From a checkpoint of a small transformer trained on Wikipedia.
Size: 9 layers, width 160, 2 heads of 64, MLP 576 tanh GELU, vocabulary 4096, 3.11M parameters.
Architecture: LayerNorm before each block, biases.
Training: a variant of Muon for these matrices, 155M tokens, 9485 steps.
Each number is 200 + 20 x the weight over its row's rms, rounded and kept within 0 to 999. Layers, rows and columns count from 0. The size before them is the row's rms in percent of the matrix's.

# down: layer 2 MLP down (transposed), 576x160, rms 0.063, rows 306-327, columns 0-159
# up: layer 2 MLP up, 576x160, rms 0.0766, rows 307-327, columns 0-159
down306,095,153,171,219,205,200,180,206,208,188,205,211,211,220,231,221,183,181,194,199,235,208,208,188,233,206,203,224,251,199,177,194,178,190,157,195,208,213,180,216,214,218,158,226,188,187,223,218,199,215,185,209,202,177,181,213,208,205,203,209,166,195,178,192,204,183,183,260,184,227,225,166,188,200,177,241,190,202,189,175,200,216,222,207,196,192,196,244,207,218,186,210,215,214,185,184,173,198,213,222,177,182,164,210,196,182,204,186,188,173,221,180,226,230,188,207,202,199,178,196,211,216,216,207,161,180,193,162,191,215,218,217,155,212,175,192,214,220,214,212,225,186,217,201,163,223,196,194,181,213,195,224,186,231,203,202,159,230,211,188,206
up307,096,224,200,200,167,243,165,188,194,203,209,188,201,211,187,230,208,200,203,201,204,188,239,218,157,209,185,171,223,218,202,199,168,200,209,213,224,210,174,210,196,229,205,241,211,204,180,202,199,193,182,200,188,207,158,190,189,214,185,195,233,185,199,184,170,188,190,172,172,227,217,226,199,207,166,215,205,204,187,217,214,203,195,192,228,165,218,201,212,177,184,193,202,176,225,173,226,170,217,187,207,179,252,168,215,203,197,225,178,203,210,230,216,210,192,174,197,223,213,239,202,202,206,200,209,182,185,243,184,206,202,228,232,160,218,178,209,205,157,196,209,206,200,191,214,188,214,220,200,209,172,163,218,144,196,186,228,206,222,202,214
down307,090,170,217,183,209,242,204,181,196,193,195,203,203,219,197,207,223,202,238,198,223,228,179,232,213,194,195,217,165,180,184,189,222,188,238,179,207,216,189,201,214,188,172,206,229,204,239,205,204,192,201,209,218,178,163,213,159,216,214,220,195,178,170,196,175,205,178,167,215,211,193,193,206,177,205,240,197,205,188,194,201,184,185,226,217,186,211,237,217,202,235,211,179,196,225,174,180,225,189,162,192,187,233,187,220,208,197,231,166,194,213,198,210,239,205,187,225,206,186,165,197,193,230,196,210,204,202,194,168,153,199,190,214,199,153,191,169,186,228,199,235,177,214,213,176,217,224,215,201,233,178,209,195,205,194,166,190,201,206,190,163
up308,106,189,161,184,190,191,183,187,188,201,164,217,191,201,175,203,223,198,187,221,190,143,217,172,251,179,195,219,209,207,209,211,207,222,182,246,212,243,173,207,169,213,219,220,198,187,178,220,197,188,220,195,190,184,195,202,188,235,173,218,207,183,198,212,229,228,200,188,217,182,241,193,242,226,209,215,190,181,200,242,181,219,196,185,222,189,206,203,189,167,219,184,200,188,198,194,159,217,175,225,217,186,193,166,177,191,231,199,195,194,194,199,187,209,172,180,218,173,166,189,209,209,194,202,165,218,208,217,200,187,228,181,202,200,200,199,196,225,236,180,166,199,188,209,190,243,213,236,206,225,201,168,194,187,212,228,190,192,211,205,222
down308,101,223,183,208,176,213,188,199,216,209,233,210,225,187,231,196,218,224,201,195,166,188,203,220,198,213,249,206,193,168,231,190,202,168,203,192,179,201,208,209,178,184,186,227,179,204,203,184,198,154,224,219,200,214,208,199,199,172,192,184,236,211,211,204,191,193,225,226,194,182,183,217,188,193,220,222,198,201,211,141,229,179,189,198,177,189,202,180,211,171,205,214,222,224,237,193,222,200,191,193,226,175,165,202,196,220,200,192,233,190,188,201,191,200,175,217,193,192,191,200,196,166,204,208,235,228,215,175,195,188,163,224,187,176,223,210,191,182,240,218,247,204,177,191,202,188,174,146,179,166,193,216,206,246,187,184,220,218,188,191,180
up309,115,200,179,213,222,224,243,193,131,231,189,176,190,201,209,181,217,199,192,217,217,221,192,191,222,219,176,199,213,206,213,194,197,219,208,190,187,220,193,195,191,178,230,183,220,211,202,175,175,227,226,213,244,163,214,190,192,194,170,173,210,198,194,172,229,195,198,187,194,205,225,212,227,213,180,173,166,164,191,215,197,165,233,210,213,187,188,175,204,181,180,196,203,212,197,222,193,249,203,233,164,194,208,185,193,196,201,182,202,203,206,200,197,213,211,209,245,180,179,184,205,189,206,198,170,185,205,182,184,193,184,206,196,176,180,200,197,238,211,191,210,226,195,224,245,175,184,250,220,203,240,162,193,201,225,219,179,194,207,200,197
down309,109,210,196,204,187,200,201,220,171,208,207,207,216,214,196,210,223,221,182,208,193,209,212,201,167,190,216,217,206,207,217,181,192,194,182,206,186,175,211,208,208,199,162,230,163,206,211,195,228,207,179,196,189,208,161,223,213,196,176,174,183,138,249,197,206,179,215,246,262,220,215,168,205,179,194,193,244,222,203,207,190,231,179,175,182,213,198,206,230,216,215,217,174,189,207,176,196,186,185,256,228,185,188,178,199,208,193,201,178,210,188,181,176,205,219,191,206,213,213,176,217,221,206,156,156,186,198,220,179,204,220,191,194,197,205,215,212,211,179,231,195,157,208,237,188,194,178,193,186,178,193,217,197,219,201,207,194,226,176,192,187
up310,089,177,159,206,215,236,203,187,167,174,184,197,166,179,188,201,234,219,229,204,182,193,184,215,206,183,195,232,209,222,226,209,165,203,202,219,195,172,207,192,168,163,192,206,217,197,232,222,216,251,192,183,163,196,198,171,201,215,214,170,218,161,203,188,190,183,209,176,199,212,180,235,191,208,213,197,240,244,166,192,212,231,206,222,206,170,177,226,196,222,218,177,224,205,209,217,237,193,220,238,173,185,192,192,187,171,196,191,200,206,200,211,217,181,174,238,200,186,202,234,212,203,187,207,202,208,179,183,180,198,220,178,226,207,213,188,201,188,219,202,211,225,206,213,211,222,211,197,215,227,181,183,197,190,189,189,193,150,183,228,196
down310,089,205,223,218,165,155,207,205,203,209,224,189,203,193,247,176,183,185,225,200,204,181,181,211,186,236,166,165,227,222,218,193,197,228,203,178,240,173,182,198,190,213,205,216,181,214,192,229,231,174,219,186,175,168,219,249,206,210,200,213,167,172,205,203,219,214,191,178,191,214,213,164,213,221,224,210,219,205,200,155,190,180,208,183,212,207,237,168,190,221,200,205,195,157,188,179,211,195,235,212,190,200,193,190,199,199,221,196,175,186,224,209,211,204,221,183,219,227,202,230,193,209,244,181,196,201,203,207,179,173,171,201,213,210,182,194,191,145,184,190,219,217,210,216,180,167,196,187,184,192,182,185,216,211,208,199,192,202,234,192,183
up311,097,158,184,215,183,211,179,171,199,204,224,188,197,234,218,215,191,202,146,182,211,194,198,227,197,212,203,216,208,214,226,179,172,170,208,203,188,234,180,175,215,197,184,198,202,190,223,181,220,210,223,216,201,222,221,205,166,216,182,201,218,206,210,193,199,184,171,194,192,184,179,163,215,177,190,208,192,183,205,207,187,202,194,209,202,227,241,183,195,239,205,188,202,165,160,197,192,173,205,199,192,221,221,164,221,214,208,211,215,188,192,200,169,249,224,203,205,179,201,201,187,219,224,252,204,207,214,211,215,185,172,168,236,200,162,179,214,209,232,192,153,213,215,204,188,194,240,221,210,228,180,196,179,185,210,228,172,210,168,207,200
down311,103,190,199,236,209,207,218,210,200,207,170,227,245,180,208,214,175,183,216,221,195,200,233,191,212,204,181,185,214,188,209,212,210,200,188,215,185,197,204,180,180,188,214,192,202,178,169,192,190,196,171,199,174,217,228,212,232,190,168,189,175,208,217,171,213,204,198,192,203,212,207,213,184,184,234,184,238,216,199,142,169,174,199,160,164,179,162,220,218,210,193,203,188,215,189,196,196,234,186,224,209,211,192,215,195,195,209,195,231,185,240,214,197,205,155,232,177,192,183,212,197,194,204,180,230,198,150,167,234,180,221,179,205,202,209,220,211,207,156,201,247,187,248,221,203,211,189,181,222,216,206,189,219,192,189,221,200,186,199,202,214
up312,098,209,171,189,199,201,217,158,241,207,199,190,215,202,170,177,189,224,200,175,222,209,214,183,190,186,195,215,194,207,175,220,181,204,183,204,199,228,225,205,200,194,182,223,210,193,185,219,204,217,185,208,219,179,217,213,169,245,216,214,205,208,200,208,186,188,219,189,216,149,198,234,207,192,168,184,212,226,207,211,199,191,207,223,184,162,165,206,215,234,197,224,213,179,195,184,162,204,219,213,205,204,180,177,169,208,180,217,225,197,224,227,185,220,160,207,219,218,192,215,214,204,230,201,188,177,221,200,196,171,188,178,189,124,225,206,204,202,218,212,172,173,185,209,226,245,184,212,214,175,190,191,249,201,188,224,206,199,227,197,193
down312,095,230,202,143,205,193,206,214,179,171,213,199,190,157,182,191,186,206,204,204,201,160,195,228,210,226,212,198,194,190,181,183,216,206,231,176,195,193,210,191,192,172,156,224,179,202,187,187,180,216,236,209,184,210,180,214,192,206,210,207,237,184,182,217,195,193,207,242,177,203,180,197,179,209,187,192,200,198,208,213,266,218,178,234,182,195,202,182,203,219,212,225,216,194,203,176,165,178,192,207,208,225,193,215,208,176,232,211,194,179,230,196,203,202,212,209,234,192,210,180,206,205,172,238,175,197,196,167,214,229,204,262,217,199,202,236,220,187,192,199,185,160,217,230,193,200,187,218,189,190,179,200,186,205,231,211,182,195,163,197,180
up313,105,209,179,196,183,188,169,209,193,203,185,200,248,187,214,163,199,186,217,191,193,167,196,217,176,200,192,225,195,209,168,165,234,214,203,188,200,177,203,219,198,186,215,238,209,188,207,197,219,228,206,254,217,216,168,195,166,197,225,180,230,248,219,179,205,219,200,189,215,197,219,225,194,170,198,181,201,170,181,191,209,194,189,171,231,216,196,199,214,204,201,175,226,201,218,195,177,219,206,193,177,218,203,181,173,171,219,207,210,199,179,220,215,212,189,188,171,206,165,209,211,160,184,168,205,193,207,245,220,215,177,188,210,226,217,214,198,188,182,164,173,230,215,169,195,223,196,236,205,204,162,182,223,208,204,196,205,185,245,195,181
down313,102,217,216,194,216,206,204,181,210,212,143,224,201,190,184,203,183,217,217,212,214,220,206,228,218,176,219,198,193,179,216,153,183,180,230,234,187,185,193,198,192,207,182,185,191,203,193,201,235,179,177,209,221,191,206,150,213,182,184,208,217,229,191,186,177,204,226,228,204,200,182,190,228,243,191,185,225,194,207,182,246,191,176,224,189,189,185,160,261,207,243,202,221,199,222,187,206,181,244,165,175,200,205,195,195,166,195,161,207,183,187,167,201,213,209,226,187,217,215,193,188,192,203,157,194,221,209,228,220,186,233,187,210,197,191,215,209,185,189,205,186,232,191,171,211,198,213,199,186,202,230,211,205,181,194,173,200,204,194,177,201
up314,100,226,213,197,166,177,207,241,213,160,185,198,192,236,171,213,233,180,210,208,162,160,217,189,208,228,204,180,235,191,217,179,228,185,230,174,197,181,204,225,174,230,203,189,194,185,197,224,219,219,182,184,209,182,192,192,166,208,225,213,183,171,193,216,200,175,207,208,156,203,182,214,203,234,171,184,204,214,210,206,180,183,198,196,183,206,208,192,197,216,194,194,161,231,211,202,207,201,196,241,207,232,192,205,195,219,194,208,227,200,169,194,205,191,200,230,209,174,196,212,216,203,210,183,194,216,191,204,207,211,187,201,199,241,187,187,178,256,185,228,242,217,190,178,202,181,180,177,189,194,201,168,219,203,207,182,183,238,234,162,220
down314,095,194,182,159,215,202,172,184,167,192,186,216,224,148,215,211,193,220,197,192,252,219,177,217,173,193,204,231,191,168,180,239,187,241,193,227,163,233,170,199,213,165,218,212,239,194,200,202,179,209,236,193,211,193,189,199,202,213,223,182,182,214,222,219,181,177,201,190,241,210,229,194,210,185,218,191,226,198,180,193,184,194,208,205,204,177,226,208,195,212,234,218,173,159,231,202,182,198,184,195,211,206,218,194,210,188,214,210,186,199,225,193,214,188,230,187,197,243,175,200,191,219,183,218,191,207,173,199,210,195,202,190,237,137,182,193,188,186,175,227,198,188,197,193,175,176,210,221,207,207,182,203,196,214,178,213,212,204,204,175,188
up315,109,194,196,174,169,202,206,181,205,187,203,211,247,217,219,211,199,194,201,179,198,229,208,207,205,185,211,170,203,234,190,193,168,188,173,235,182,229,219,195,211,175,201,227,188,199,201,193,186,239,182,227,223,166,198,214,191,192,206,166,196,209,219,156,191,216,216,201,168,218,190,187,189,213,190,176,186,207,157,252,215,192,177,170,175,170,203,225,177,229,220,180,205,177,194,193,214,224,183,219,159,196,229,186,233,189,211,227,219,181,184,215,208,207,206,168,202,198,216,181,201,187,188,197,223,206,219,160,219,184,209,187,197,212,234,201,219,149,207,194,199,213,204,202,170,177,198,228,201,204,156,203,209,192,214,225,230,173,212,205,173
down315,110,154,191,217,185,171,191,144,189,204,224,210,200,222,187,212,213,191,207,171,185,209,190,191,181,194,190,216,177,207,194,162,180,239,182,212,209,208,195,195,186,223,216,211,221,223,210,208,164,195,196,191,190,190,189,208,201,215,208,199,201,212,218,198,230,207,194,214,207,171,197,181,203,213,188,243,197,187,214,207,200,185,192,192,211,175,180,203,209,217,220,249,144,200,234,211,172,193,196,180,176,223,199,163,183,158,176,224,183,209,244,215,194,188,230,211,196,201,211,215,177,234,202,173,202,200,225,147,179,218,215,167,158,170,194,201,214,237,209,230,201,233,206,210,211,212,195,195,186,194,194,199,194,223,240,221,214,217,196,202,226
up316,097,200,168,196,193,207,180,163,201,212,213,191,181,211,174,190,202,212,184,157,182,198,201,178,155,229,201,219,215,194,221,156,225,221,234,215,191,233,191,227,192,196,216,219,231,249,212,158,189,209,195,165,198,184,199,186,175,234,199,195,191,188,236,213,177,223,139,216,226,194,206,216,214,196,189,202,205,185,200,183,196,231,221,176,214,169,202,218,167,177,179,222,200,200,229,200,203,180,200,218,209,188,229,186,206,205,217,176,172,229,223,197,190,189,203,190,211,207,187,219,220,223,215,210,246,201,185,199,216,216,231,178,221,180,198,201,209,212,213,205,185,228,160,186,209,211,221,207,188,197,203,210,183,193,167,199,167,218,174,216,225
down316,098,179,170,201,238,189,197,164,191,235,172,188,187,220,226,174,198,195,201,203,209,232,224,187,194,169,161,216,205,199,195,237,168,168,219,209,209,200,194,190,203,225,215,203,172,220,214,182,213,203,213,217,147,220,175,198,195,222,205,193,254,225,195,214,172,193,200,213,212,244,187,209,213,203,213,211,183,212,234,221,221,198,211,196,195,203,184,183,203,196,208,176,218,219,227,214,202,185,229,196,218,192,163,209,204,220,244,210,238,167,204,204,179,188,175,194,171,187,186,155,192,180,224,207,186,189,185,190,193,198,175,194,205,171,200,155,205,163,210,203,212,185,214,206,212,178,217,180,184,229,229,210,162,217,196,212,211,219,194,175,194
up317,094,191,183,165,215,155,206,195,214,236,197,169,172,200,237,218,224,224,207,150,180,166,209,226,201,206,181,229,208,229,204,200,208,174,161,194,202,188,206,221,177,183,202,206,217,179,208,194,154,203,216,199,197,212,245,190,217,224,214,231,188,182,217,215,212,177,184,221,161,189,229,174,205,189,175,169,216,208,205,202,171,212,217,193,209,223,184,196,184,172,167,210,208,234,198,192,240,200,244,195,208,211,182,244,193,234,206,195,223,188,210,205,170,179,195,171,205,180,212,210,190,192,204,193,185,230,182,214,193,223,190,206,176,201,228,206,200,182,196,208,207,198,219,210,215,181,162,227,235,213,197,221,185,195,204,220,191,206,168,200,199
down317,100,196,213,188,186,208,175,209,189,228,201,209,188,183,200,195,192,237,198,209,212,258,218,214,170,185,232,199,223,214,184,175,225,227,208,206,198,227,212,181,160,183,217,166,198,198,208,220,192,227,165,200,213,209,166,189,205,191,195,197,226,224,201,175,204,220,219,195,192,205,177,227,173,207,203,181,248,219,221,199,157,216,198,184,179,150,164,203,217,180,238,161,213,217,199,221,193,234,203,186,218,203,198,159,216,219,215,206,197,219,203,179,224,208,185,187,210,204,175,171,216,166,213,154,218,225,220,214,200,199,190,191,212,195,179,226,206,224,218,192,213,185,204,185,171,191,188,192,184,191,171,169,192,189,233,190,169,196,192,209,224
up318,106,153,201,216,223,219,199,211,152,177,187,184,227,194,200,210,203,208,212,224,230,212,197,209,206,182,178,216,187,182,180,229,190,215,248,180,151,230,206,210,210,214,195,212,187,210,185,209,189,232,209,192,188,197,222,204,222,183,235,228,192,232,176,199,208,170,194,201,208,162,208,174,213,214,189,171,236,199,208,213,197,202,206,185,204,185,186,207,218,200,187,204,220,224,218,188,183,179,214,175,167,199,159,186,235,187,185,197,201,171,194,170,202,156,161,189,210,203,206,212,222,201,232,224,182,160,186,202,207,211,179,176,200,204,175,223,212,179,226,213,204,174,168,219,196,205,211,222,223,186,212,209,242,241,204,184,219,194,213,178,177
down318,108,224,197,199,223,198,202,218,193,201,205,208,185,190,169,214,201,227,213,188,225,183,186,184,199,186,234,207,180,192,198,166,186,178,184,185,203,192,243,206,200,237,218,195,178,192,167,172,197,180,197,170,204,189,196,192,204,223,196,208,201,190,208,217,210,197,224,186,181,208,233,181,220,231,168,205,184,246,200,201,198,215,183,231,209,206,190,218,163,150,236,178,149,190,208,154,197,181,225,242,181,194,182,194,187,203,184,222,194,180,238,185,188,212,227,212,194,204,259,198,192,212,187,204,222,208,216,172,219,182,216,197,205,217,167,173,199,206,183,222,182,209,206,229,201,212,198,216,171,219,224,212,184,173,222,217,200,224,208,153,216
up319,094,223,200,205,200,201,221,176,202,184,171,216,217,198,209,229,216,184,202,193,206,229,213,204,210,208,209,215,216,198,211,170,175,193,221,188,186,213,191,187,202,217,205,193,214,226,177,204,238,175,223,184,218,210,185,229,208,196,163,173,238,208,221,196,220,232,198,213,185,209,186,182,190,158,228,200,176,180,192,196,176,187,195,207,226,191,183,183,207,238,200,220,234,147,191,155,193,162,168,221,224,212,210,227,187,219,160,183,208,178,207,229,239,176,166,228,184,208,186,196,214,175,211,203,183,226,180,222,200,216,203,199,198,185,184,192,173,165,198,175,190,184,199,207,205,205,193,213,196,197,230,177,218,205,202,182,204,171,187,257,244
down319,095,235,174,225,211,206,231,172,200,209,197,150,248,202,226,173,198,189,217,213,155,220,190,224,184,192,227,210,206,203,201,207,206,192,222,188,166,197,187,216,184,215,175,164,222,168,195,170,214,205,197,184,255,197,191,210,219,177,185,221,210,186,212,214,172,187,193,163,223,159,184,243,178,225,209,199,177,216,190,220,208,189,224,230,190,206,181,217,219,210,199,221,207,194,202,185,181,186,212,196,222,199,206,200,197,199,207,194,214,217,182,237,242,196,195,185,198,201,214,162,208,183,188,222,195,223,193,187,186,226,203,221,203,190,206,155,178,172,209,190,152,189,178,182,202,197,222,171,200,200,204,210,251,198,208,214,196,197,209,230,187
up320,105,171,186,222,204,189,219,200,171,200,245,207,208,189,181,178,239,213,191,214,187,236,216,224,189,174,202,188,183,194,211,197,177,217,214,203,195,214,192,199,237,212,163,203,204,191,208,195,194,219,185,198,192,185,215,181,233,224,171,166,182,191,170,227,212,191,197,199,217,237,198,199,163,197,254,169,226,200,195,240,189,188,225,202,196,179,209,195,193,184,192,151,191,175,184,194,220,206,209,203,236,206,214,170,180,204,164,202,230,162,168,218,174,243,212,176,203,243,209,200,212,180,203,162,193,179,193,183,227,200,190,198,205,184,178,219,201,226,196,191,233,192,183,205,190,181,166,203,198,211,203,182,221,214,212,217,202,174,198,169,230
down320,110,185,200,241,214,188,214,241,212,189,183,232,207,197,198,190,195,205,195,189,234,230,256,176,164,225,203,210,238,185,230,206,203,202,202,194,155,167,193,201,188,185,187,177,196,238,202,246,187,195,224,191,212,208,226,193,184,222,187,192,226,245,211,211,165,175,179,193,182,153,202,176,206,215,228,187,191,201,209,184,215,189,177,221,196,195,204,192,194,197,193,217,194,190,179,194,184,189,198,188,155,222,197,196,179,229,215,218,182,219,236,189,229,171,209,175,207,224,179,202,163,194,184,202,195,195,186,218,191,184,184,256,188,200,193,225,194,203,178,232,179,225,197,213,178,212,203,184,180,187,216,183,184,224,206,230,181,214,189,208,189
up321,107,214,199,207,173,195,190,220,171,166,221,222,215,216,219,177,220,181,231,205,219,174,181,179,207,214,185,230,215,192,184,203,205,214,179,201,198,182,208,205,247,193,188,210,212,214,174,210,193,208,183,172,219,203,187,195,162,247,185,177,225,201,224,211,202,176,207,207,209,214,184,228,218,181,219,192,237,227,206,177,177,206,182,211,199,202,180,190,186,195,204,173,240,234,199,190,203,208,176,246,197,218,239,202,194,204,194,198,163,209,211,215,175,195,174,202,191,213,193,186,239,180,182,190,165,203,186,140,206,203,209,186,218,185,211,189,210,192,170,204,204,180,219,199,147,221,191,223,149,186,237,208,214,189,214,192,245,189,198,212,206
down321,107,198,221,224,160,206,218,198,211,196,199,216,209,217,180,185,173,186,216,173,199,183,195,168,238,192,195,229,198,220,205,195,227,190,185,212,171,205,185,214,208,259,214,194,204,242,197,225,177,223,185,169,202,199,187,197,189,209,193,219,175,174,212,208,205,206,193,182,221,157,212,179,190,202,209,238,225,194,190,191,212,179,210,236,199,220,227,179,171,210,208,192,222,214,152,223,192,188,179,222,207,189,177,229,213,176,151,245,218,184,203,200,187,223,190,214,203,205,164,226,216,208,221,231,203,180,192,194,186,196,200,220,219,217,175,205,205,170,179,181,198,192,165,183,172,246,203,230,169,210,181,190,200,168,212,180,206,210,209,220,192
up322,102,202,195,188,198,242,180,207,206,199,220,213,211,196,229,222,233,231,195,214,215,178,182,228,191,208,178,185,181,226,173,232,197,197,195,198,213,151,204,202,212,201,179,217,213,189,176,219,181,189,178,219,178,189,207,206,179,198,181,220,221,177,244,184,164,203,214,193,198,180,198,193,174,196,201,221,159,202,221,191,185,206,192,204,225,176,201,226,192,222,208,193,205,236,228,182,212,213,242,197,205,233,215,177,184,142,204,207,219,201,215,203,175,186,189,221,187,190,196,216,207,194,186,223,156,224,227,200,202,195,217,156,207,241,226,189,202,201,209,204,158,162,189,215,195,209,165,181,162,209,185,219,180,207,220,174,189,227,184,175,221
down322,096,217,210,196,191,159,217,216,188,174,182,205,210,214,209,199,223,188,184,200,238,165,184,197,201,174,223,194,217,211,222,239,222,220,183,172,189,195,178,229,187,163,224,201,200,173,186,231,194,174,197,195,224,182,231,177,209,175,196,197,179,230,166,208,219,153,179,212,208,168,184,213,195,202,208,200,194,231,202,198,211,201,184,194,186,199,197,162,178,179,215,214,250,178,179,221,186,202,192,224,214,203,187,222,205,219,184,178,190,205,202,205,240,195,186,189,229,239,197,189,202,204,203,221,177,158,244,205,194,205,196,214,191,171,192,200,183,191,196,239,196,227,180,198,181,221,227,203,214,193,162,246,203,198,184,234,207,169,219,176,211
up323,099,179,199,172,212,180,187,201,179,185,214,213,208,204,176,163,177,175,208,235,189,219,186,180,176,211,221,173,216,199,215,216,206,181,167,202,188,250,231,193,160,183,215,175,215,220,187,233,173,213,182,187,194,175,156,204,181,192,195,191,201,211,194,177,196,193,217,177,238,186,169,187,214,207,171,192,195,187,210,232,230,192,203,220,220,198,204,169,222,211,200,193,213,242,193,213,237,214,185,205,204,180,184,203,204,215,211,196,180,185,193,188,232,202,216,193,224,211,194,212,154,184,196,192,179,209,220,206,241,190,182,200,213,211,201,201,198,199,204,242,164,204,141,195,189,205,224,203,180,235,218,217,228,210,157,184,225,213,183,185,225
down323,099,212,223,183,184,179,168,198,168,212,223,242,186,168,190,196,204,197,209,256,171,236,175,191,225,214,195,196,198,208,185,226,200,199,198,180,233,207,172,204,237,199,156,187,192,215,227,208,168,202,199,171,207,171,212,218,187,197,198,185,171,185,191,195,180,219,223,146,197,204,222,219,191,172,201,193,212,208,194,208,178,201,213,223,222,222,221,197,221,184,198,203,181,197,166,182,178,206,211,198,189,170,214,190,234,217,226,171,174,191,189,226,201,212,199,225,200,203,218,163,216,188,193,214,219,162,218,204,216,216,209,166,199,225,206,209,190,235,184,200,203,193,207,211,163,232,219,223,209,203,210,218,229,188,206,173,188,143,192,206,219
up324,090,205,222,182,214,191,163,212,201,211,195,210,192,227,171,195,197,209,211,199,193,195,219,196,182,176,202,202,180,211,192,172,205,206,233,177,196,227,184,216,185,165,232,200,210,223,171,169,196,188,191,176,240,189,231,224,151,185,190,188,219,205,247,237,207,198,197,236,194,186,202,213,172,206,214,236,222,159,216,192,159,209,165,242,168,220,188,155,194,170,167,210,214,209,201,180,202,203,184,190,205,207,216,157,214,221,209,205,183,212,212,171,213,212,224,190,201,202,175,205,197,197,216,179,236,191,168,211,225,208,209,190,172,195,193,164,201,198,237,208,189,226,229,207,206,204,202,213,203,224,218,195,186,222,218,208,183,232,170,188,199
down324,096,176,204,199,168,185,190,185,239,236,198,189,204,196,227,199,213,185,208,227,199,204,225,171,202,204,165,192,195,210,219,225,192,196,200,212,243,202,208,182,181,220,231,174,200,192,230,178,143,185,189,159,185,175,215,223,229,192,194,182,231,207,169,198,168,179,202,194,169,188,194,191,205,213,236,211,192,212,219,180,176,210,219,212,183,184,232,191,183,209,190,174,195,205,226,194,202,227,174,203,185,200,181,165,205,183,188,201,158,214,222,192,207,187,182,181,220,203,228,202,194,249,199,194,207,208,197,196,166,180,184,243,183,196,229,225,212,199,198,195,205,212,232,235,202,192,201,185,233,171,227,199,196,211,245,169,218,179,192,184,220
up325,094,189,195,220,194,202,224,205,182,237,211,191,209,188,191,191,195,227,191,174,205,220,231,159,200,186,188,206,167,215,221,178,199,175,226,186,205,222,210,181,178,206,207,201,194,246,203,209,157,239,251,162,153,189,198,189,203,166,232,184,211,206,188,205,198,199,193,190,193,207,188,190,192,195,204,186,223,177,194,225,230,178,210,206,206,181,143,191,181,240,232,222,193,198,207,186,190,204,182,190,225,188,230,208,213,207,194,176,228,161,201,164,203,211,188,166,225,205,197,196,219,213,208,203,172,192,204,195,212,184,203,206,195,175,245,210,181,172,205,196,182,197,176,184,207,158,176,193,231,240,210,216,218,207,205,176,233,195,208,203,227
down325,090,203,177,183,179,189,195,222,215,174,208,175,202,182,212,203,219,218,168,200,212,210,218,178,181,164,193,215,209,205,184,214,202,187,224,208,188,199,199,209,175,236,169,209,199,183,163,192,155,226,205,208,213,185,178,203,226,201,205,240,206,218,198,213,192,192,183,182,220,192,192,183,175,186,194,214,233,221,167,197,210,230,225,180,264,204,191,215,205,171,190,187,170,217,212,208,183,226,205,197,206,203,188,215,183,199,202,251,211,232,217,192,211,222,200,215,215,199,188,181,232,237,163,210,183,181,194,228,205,187,188,207,192,199,170,195,219,212,191,221,228,172,197,174,165,215,200,180,170,192,167,216,214,172,190,240,169,212,252,205,180
up326,120,209,217,180,212,200,265,195,195,166,219,213,230,207,169,157,197,195,201,187,219,190,202,202,187,209,153,208,205,226,220,172,180,182,229,183,227,198,179,196,186,249,186,197,214,236,182,215,220,221,218,202,153,178,223,191,224,196,197,214,164,169,150,228,200,207,227,202,201,222,178,207,217,235,204,176,200,188,204,233,201,192,196,241,195,186,177,206,191,209,162,193,203,186,206,191,200,226,192,169,213,176,203,204,197,177,159,223,210,180,199,224,207,205,194,199,190,199,192,203,191,227,219,208,219,198,179,212,198,212,181,168,222,194,178,221,201,204,211,189,180,207,154,209,206,182,202,191,212,188,246,213,192,190,224,199,215,189,229,186,200
down326,112,186,218,191,196,221,230,203,192,172,212,187,188,172,190,195,184,181,212,236,193,210,237,197,193,229,155,210,218,207,226,175,192,177,173,194,199,171,223,196,209,176,205,206,205,228,197,198,175,234,196,219,186,198,173,173,219,240,232,202,190,184,197,193,197,210,229,202,216,200,199,188,218,216,178,181,221,197,159,225,193,180,180,215,213,209,190,173,176,255,197,247,196,206,213,203,198,187,186,186,169,245,201,188,189,212,202,257,213,182,211,225,199,215,175,206,191,189,191,194,192,212,196,143,179,209,201,221,216,194,198,228,190,181,196,198,200,247,193,209,189,185,173,188,202,215,203,172,227,206,227,205,205,173,214,170,187,196,220,216,158
up327,093,181,212,210,187,207,228,178,197,178,212,211,214,209,200,248,161,203,208,195,204,208,216,198,185,212,200,158,202,184,186,182,194,208,171,217,165,228,196,228,215,254,205,177,194,204,198,200,218,188,183,210,174,207,226,162,175,205,220,204,207,219,194,205,230,192,232,212,156,182,201,199,164,238,184,224,223,217,189,217,185,208,220,190,183,199,174,201,209,219,202,220,201,208,193,185,193,172,197,187,170,185,174,199,191,197,154,226,215,201,245,184,203,252,185,192,201,164,198,179,202,218,260,189,198,200,200,198,187,232,194,196,222,170,209,183,223,197,221,216,212,196,205,200,182,191,166,184,209,250,206,202,206,190,199,214,172,183,180,173,208
down327,105,149,209,167,140,208,157,192,184,242,204,202,216,183,214,194,219,223,191,188,171,206,218,222,188,189,199,198,195,192,209,195,188,165,181,194,205,222,164,218,232,191,239,176,174,166,174,185,204,232,180,203,225,189,236,207,180,210,195,191,190,205,187,206,180,187,191,214,219,213,231,168,219,190,203,246,191,169,198,221,205,228,207,184,209,238,218,193,198,207,199,198,195,208,183,189,196,207,198,185,210,158,238,216,209,182,196,211,188,194,214,228,178,193,220,208,181,217,205,206,215,181,201,239,172,230,217,190,168,204,191,188,232,211,192,196,188,182,160,244,185,206,221,219,182,205,223,190,197,176,225,192,196,217,202,173,215,203,212,201,224